{"n_layer": 8, "d_model": 896, "norm_place": "pre", "norm_eps": 1e-05, "qk_norm": false, "tie_embeddings": true, "init_std_o": 0.0136, "init_std_up": 0.0136, "optimizer": "muon_variant", "beta1": 0.93, "grad_clip": 1.0, "decay_shape": "linear", "seq_len": 512, "train_tokens": 1195000000, "dataset": "wikipedia_en"}
Each number is 128 + 32 x the weight over the matrix's rms, rounded and kept within 0 to 255. Layers, rows and columns count from 0.

# layer 4 MLP up, 3584x896, rms 0.0252, rows 159-171, columns 256-383
[[216  86 102  90 123 135 173 156 134 119 113 131 107 103 122 133 158 107 163 146  64 101 141 137 134 141 106 190 118 124 107 107 146 104  93 139 175 134 151 193 103 117 116 122  99 163  93  57  60 132 128 177 151 173 161  90 106 152  83  99 156 103 142 143 188 116 124 139 126 163 145 111 128 151  92  88 111 103  69 137 136 152 115  50  96 144 157 139 171  99 109 179 164 124 132 137 115  99 108 170  49 126 168 163 124 129 145 153 210 109 171  86 162 164  88 157 165 124 126 142 117 135 112  93 142 154 156 134]
 [136 172 117 141 158 121 131 123 126  97 146 153 129  97 112  70 173  48 116 146 101 128 166 132 116 121  91 105  53 130 119 104 110  97 193  88 110 128 120 150 119 167 152  97 194 155 108 105 172 148 102 141 102 131 132 105 164 123 165 143  84 121 113  43 144  58 124 112 137 164 107 131 103 145 111 135 105 100 135 129 137 172 159  92 139 119 108 131 131 171 195 127 135 162 136 160 166 148 131  65 131 101 167 174  24 146 120 124 112 115 189 154  76 117  64 125 115 178 126 129 122 151 163 114  95 117 112 134]
 [153 196 170 143 108  53  90 121 120 171 108 160  96  85  66  96 143 138 107 137 165 125 102  90 172 140 130 108 160 125  81 114 169 151 115 108 120  66 163 107 142  52  94  76  80 130 125 114  43 141 128 154 105 110 160 112 112  93 153  86  58  79 156 128 127 115 116 130 170 129 105  69 182 129 114 115 136 132 143  83 170 123 196 126  98 138  60 139 106 136 117 135 133 167 141 178 107 108 136 101 132  77 152 162 158 177  79 119  81 141 162  72 130 121 128 216  85 183 139 114 145 172  25 143 122 202 150 101]
 [ 55 151 125 128 127 159 115 110 188 182 130 102 133 113 119 110  74  73  94 142 100  86 128 174  81 162 198 127 199 162 146 119  68 184 115 102 101 192 107  87 148 150 164 144 119 136 101  92 113  98 134 179 166  74  96 154  26 156 110 114 121  77 128 200 118 121 166  68 160 114 100 140  93 142 135 131 110 140 122 102 129 105 156  75  91 122 162  76 104 157 130 101 148 121 106 110 100 146 140 114 117 149 135  72  74 135  93 143 191 122 143 158 108  79  55  73 161 152  56 124 108  86 148 158 130 151 118 132]
 [144 133 126  76 148 112 158 113 152  60  93 156 110  88  87  87 150 160 138 181 113 199 193 151 161 161  84 165 188 119 158  78 151 113  59  86  72 103 164 147 120 136 158 151 163 113 157  94 133 140 147 139 134 133  80  98  85 145 161 122 107 148 190  96 136 169 103 191  75 155 131 151 128  86 110 133  98 126  93 131 167   6 105 119 140 123 126  99 154  92 114 125 140 123 135 123  92 161 149 165 157 155 108 150 132  86 156 119 135 117 152 139 135 118 155 113 112 114 211 129 155 107  79 142 110 137 106 125]
 [131  30 116 117 118 145 182 124 137 195  57 155 155  47  78  81  96 107  77 125 100 140  89 166 147 160  93 117  94 106 135 123 133 156  86 173 113 128 113 105 123 105  71  43 128 143 138 201 155 221  79 134 136 141 119 154 153 120  57 152  43 133 177 110 146 130 118  96 161 104 159 151  99 177 150  80 141 142 166 145 126 143 129 169  89 135 168 130 152 185 116 161 111  75 148  83 144 131 103 102 108  71 132 140 138 176 139 126  41 107 154 157 178 162 108 187  90 111  67 110 102 127 119 208 115 117 168 102]
 [155 106 172 111 145 109 163 100 154 137 123 125 167 143 141  95 113 121 106 163 121 171 155 113 131 161 128 145  88 122 116 104  81 107 148  71 168  82 122  79  98  77 131  99 107 165  80  89 135  95  93 112  88 130 148 165 115  81  96 147  89 125 148 145 116 161 185 182 114 119 113 120 117 148  82 188 157 160 133 109 231 116 124 144 108 112 114  86 114 184 179 134 139 185 110 101 154 129  86  68 138 179 117  78 141 144 102 140 140 141 193 115 117 152 104 189  94 141 178 184 104 107  96  87 149 128 142 151]
 [159 100  78 178 157 148 225  81 150 157 126 130 150 190 175 116 158 137 134 108 172  88 141  91 135  80 107 145 142 145 213  74 131 143 109  92 137 175 154 131  76 147  53 131 120 164 143 158 122 154 144 104 123 131 183 195 136 124  84 119 133 101  96 140 112 102 112 126 110 155 134 196 106 140  88 191 147  94  87 166 103  93 159 133  99 101 120 121 154 133 105 179 114 158 141 116 143 121  70 122 127 139 126 109 151 104 140  86  97  57 132 145 176 115 106 144 141 118  89  85 165 161 139 108 156 109 123 136]
 [143 132  91 109 143 144 159 103 146 135 128 132 140 139 125 116 121 141  90 125 113 110 123 159  88 113 151  97 154 109 124  92 116 110 122  99 169 119 121 162 109 180 103 113 155 118 107 132 169 125 155 123 140  92 164 127 106 133 156  93 134 108 146 134 145 127 123 150  77  99 155 139 119 135 135 141 102 117  95 111  95 132 121  94 180 138 151 137  95 119  89 103 103 138  77 110 128 137 175 135 140 146 114 140  95 131 144 108 104 109 120 141 131 167 131  86 121 125 130 180  76  73  94 140 137 143 112 103]
 [109  77 128  95 179 212 110 135 124 128  89 125 125 132 162 122 180 172  59 158 178 140 108  52 139 130 142 179 140 161 116 163 171  92 167 150 151  84 110 186 123 100 143 175  95 114 114 150 137 109 129 151 139 106 119 140 117 131 112 141 111 131 162 181 155 112 162 141 108 178 153 116 139 118 147 191 136 154 126 125 153 124  99  95 133 101 162 138 136 108 122 134 119 111 110 136 129 176 150 101 111  70 151 119 184 126 126 126 112 113 104 134  90 139 101 114 120 171 208 162  96 191 110 115 126 159 121 146]
 [ 66 160  96  72 160 132 109 134 117 152  88 134 122 125  65  81 102 130 182  91 162 105 179 176 151 166 193  75 178 214 186  90  39 103 130  28  92 128  87 117 133  44 110 162 137 154  86 119 136 128 130 135 124 105 108 109 128  87 111  76 165  99  96 163 151 123 139  86 119 114 224 119 162 108 157  93 161 148 119  85 160 130 140  80 169 129 131 127 196 122  79 125 106 129  64  95  80 149 111 147 116 123 134 138  95  71 144 155 117  91 142 122  85  98   0 106 170 229 120 119 192  91 125 105 123 127  86 221]
 [134 140 122 184  71  74 105 127 119 119 167 155 162  96 136  92 149  85 170  94 153 177 124 138 116 117 143 117 171 153 129 184 144 111 135 182 100 160 153 145 195 161 162 149 156 132 113 146 174 224 107  72 144 129 121 103 117 125 154  93 178  55 105 176 145 100 208 123 104 154 106 113 106 174 145 140 146  93 113 163 116 168 165 164 109  89 108 136 183 202 139 150 146 130  98 126 132 134 114 122  93 121 156 110  98  93  92 173 169 130 113  92 117 156 139 108 153 118  94 135 144 101 153 172 136 129 178 107]
 [ 31 163 138 168 118  96 155 134 176  80  13 126 117 134 194 146 109 147 120  99 155 186 131 142  96 211 183  84 144 113 115 177 123 156 110  84 173 114 133 156 154 158 100 195 195 163 112 100 153 146 106 145  70 107 153 111 118 190 127  77 171 149 163 137 137  85 113 117 119 123 116 168 135 122  68 160 109 162 150 168 155 102 148  96 131 148 126 177  70 193  97 206  94 143 167 172 128 130 130 150 155 113 164 130 131 107  72 144  42 131 127 121  21 162  77 110  77 147 108 141 115 155  91 123 129 130 125 112]]
# layer 4 MLP down (transposed), 3584x896, rms 0.0296, rows 159-170, columns 256-383
[[113 158 171 114 108 129 116 132  80 114  95 148 151 160 159 150 103 131 193 123 190 154 118  90 169 172 166 142 118 107  80 143 135 100 175 173  91 121 121  95 109  90  90 164 170 118 104 147 205 116 105 107 121 108 134 206 186 146 103  91  99 125 105 111 128 118 132 103 154  73 131 168 135 144 117 126 128  75 121 147 167 122 140 207 141 128 110  77 108 154 167 107 115  99  95 150 112 154 100 119 168 130 151 101 130 115 132 144 132 116  98 153 146 104 164 148 108 132 146 116 162 124 158 137 159 171 153 121]
 [141  71 110 114 176 132 138 103 100 156  79 153  95 159 108 120  91 144 181  67 182 174 106 101 154 101  95  80 179 102 132 105  98 114 124 128 136 117 129 107 121 141 141 175 125 160  97 120 115 121 174  74 127 102 157 139 122 126 133  99 154 110 116 140 150 154 106 125 121 118 126  97 159 207  92 143 155 157 166 134  98 129 148 132  87 118 161 129 164 134 160 113  86 139 114 141 131 122 138 113 141 144 158 126 185  95 184 152 129 101 110 124 163 182 169 108 128 117 122 150 145 119 139  66  77 116 118 119]
 [104 135 161 129 127 102  64 157 178 122  90 140 131 168  97 161 129 138 132 155  98 155 121 119 128 163  45 143 103 147 106 102 168 127  66  92 173 118 166 162 103 125 178 129 159 132 154 150 210 162 111 217 124  74 109 196  64 136 141 170 209 132 111 139  79 114  60 121 162 185 124 151 105 108 126 121 192 168 123 131  74 137 138 136 155  67 125 193  94  56  92 149  96  86 116 185 182 102 142 105 147 150  67  77 103 122 143  28 100 162 126 109 138  97 112 125 152 117 172  68  94 138 136 146 116 120 120 168]
 [157 178 126 119 188  84 125 110 129 156  66 111 139 134 162 154 168 118 107 130 125 160 129 137 155 130 133  66  93 148 122 128 132 126 128 192 108 135 128 130 131 135 141 127 126 154 127 130 188 142 168  96  94 141 112 113 150 122  99 115 114  79 130  82 146 119 130 108 124 115  61 131 129 161 149 123 168 146  96  56 157 110 129 111  52 161 115 114 147 143 160 195 108 167  71 146 106 101 145 105 182 112 179 177 129 130 128 124  78 114 163 139 186 133 189 148 180 209 122 102 135 115 140 166 172 157 116 140]
 [179  63 127  94 116  98 118 137  71 129 156 146  99 132 114 116 141  62 120  98 128 140 104 126 150 130 195 116  91 218 119 113 126 121 141  93 136 146  98 121 133  88 174 144 123 142  40 101 105 154 123 122 109 119 149  44 103 142 154 102 152 118 139 116 128  75 158 122 125 131 123  85 128 136 155  81 107 117 143  74 123 107 114 110 153 155 150 142 186 182 108 160 136 113  91 131 112  79  98 133 118 155 128  81  77 156 194 168 170 151 104  82  71  78 101 119 103 141  86 112 111 101 105 165 145 115  90 165]
 [153 132 169 144 123 164 149 152  92  92 147 101 124 146 182  67 101 125 163 147 155  98 125 153 120  69 134 139  96 121 164 136 142 123 164 250  90 103  97 175 108  97 168 111 106 166 158 151 153  70 105  92  87  56  93 144  97  94 123 118 145 128 111 156 137 130 102 127 148 194 130 143 148 131 184 161 127 171  98 106 129 144 131  93 122 167 104 117 109 129 109 185 167 106 159 158 111  96 136 129 119  97 108  87 107 112  93  89 143 165 111  95 167 129 128 103 157 147 109 113 131 132 140 168  83 191  99 177]
 [112  92  77 180  90 156 151 138 165 100 136 117  48 126  97 123 109 105 152  83 159 139 114 126 106 100  95  95 140 119  97 170 146 129 115 142  90 156 171 155 141 140  78 123 137 107 136  77 165 193 117 168 182  60  74  35 142 108 101 137 147 151 162 129  93 117 111  92 131 105 173 122 180  80 170 188  90 154 128 157  99 140  94 149 137 168 123 148 136  55 102 132 101  67 103 129  95 129 130  86 145 137 111 120  99 125 139 133  94 110  93  93 120 130  64 175 175  88  92 116  99 105  94 140 158 145 103 165]
 [ 71 154 129  92  88  85  99  59  78  87  65 161 129  90 137  87 128 139 114 110  91 154 131 172  83 172 135 102 145 116 162 125 110  95 148 129 182  97 156 160 124 144  99 131 135 105 142 133 212 136 122 145 147 146 104 114 132 158 149 111 110 146 187 113 126 128 120 143 159  98 110 135 162 124 146  86 119 105  86 104 144 104 123 141 151 207 155 142 141 158 143 122 144 138 178 166 158 142 111 131 132  68  94  86 112 137 101 136 142 122 130 113 152 160 110 139 151 158 144 128 145 134 166 165 119 153  93 124]
 [125 110 166 137  50  80 129 115 173 136 151  90 163 124 133 128 120 144 117 135 165 169 141 123 153 124 128 127 125 125 113 189 154 161 178 106 116 121 147 119 154 122 133 135 142 143 120 156 111 101 134 135 141 123 144 120 109 149 141 157 105 109 103 189  37 166 133 124 160 171  94  72 136 136 121 113 109 132 199 116 151  68 149 130 102 106 127 133 145 163 142 133 131 145 144 129  86 104 145  84 178 107 178  69 151 125 104 117 136 148 177 104  61 150 142 148 123 116 153  94 204 122 118 121 164 104 104 131]
 [ 77 187 118 157  90 139 171  78  97 131 215 104 137 116 135 139 159  47 128 108 136 127 120 130 141 112 115 121 124 116 137 146 110 135  86  99  68  94  85  80 156 123 104 190 109 107 134 119 104 103 166 104  98 148  77 135 175 207 116 106 119 102 100 132 153 122 136 124 145 177  62 147  92 162 109 162  90  90 111 123 126 123 193 138 103 194 119 107 103 153 134 118 120 107 145 124  96 126 127 155 123 123 177 173 158 143 165  73 122 137  73  94 142 139 162 164 109 112 124 123 109 132 127  97  72 111 124 180]
 [ 19 123 132  80 128 138 118 127 172  73 171 138 159 129  86  95 117 137 176 107 139 151 143 114 150 137 144 147  76 145 103 150 184  97  59 107 151 124 172 130 148  77 137 164  96  64 102  81 104 109 153  76  48 157  64  90 109 139 149 197 151 195 179 143 118 150 161 211 130 119  61 103 131 142 118 131 133 123  93  66 142 111 175 178 121 129 106 145  78 144 118 107 166 106 121 119 167 111 135 144 167 162 101 147 133  83 182 184 113 115  90 128 124  73 138 112 110  93 132 136 143 165  69  94 145 154 106 128]
 [127 151 107 126 165 160 106 147 154 128  84 149  99 128 123 117 119 139  76  97 171 132 163 100 122 139  95 101  93 102 176 150 175 136 126 112  72  73 123 167 116 122  99 139 102 125 135 122 137 124 110 184 114 167  65 153 161 181 125  95 124 149 136 173 150 137 125 132  62 100 102 130 113 112 128 161 130 159 125 125 160 167 128 152 139 118  73 159 120 113 148  86  62 189  68  98 165 158  95 196 196 118  65  90 169 184  69 143 112 145 122 237 123 105 148 116  86  63 131  96 165 138 147 202 108 193 137 152]]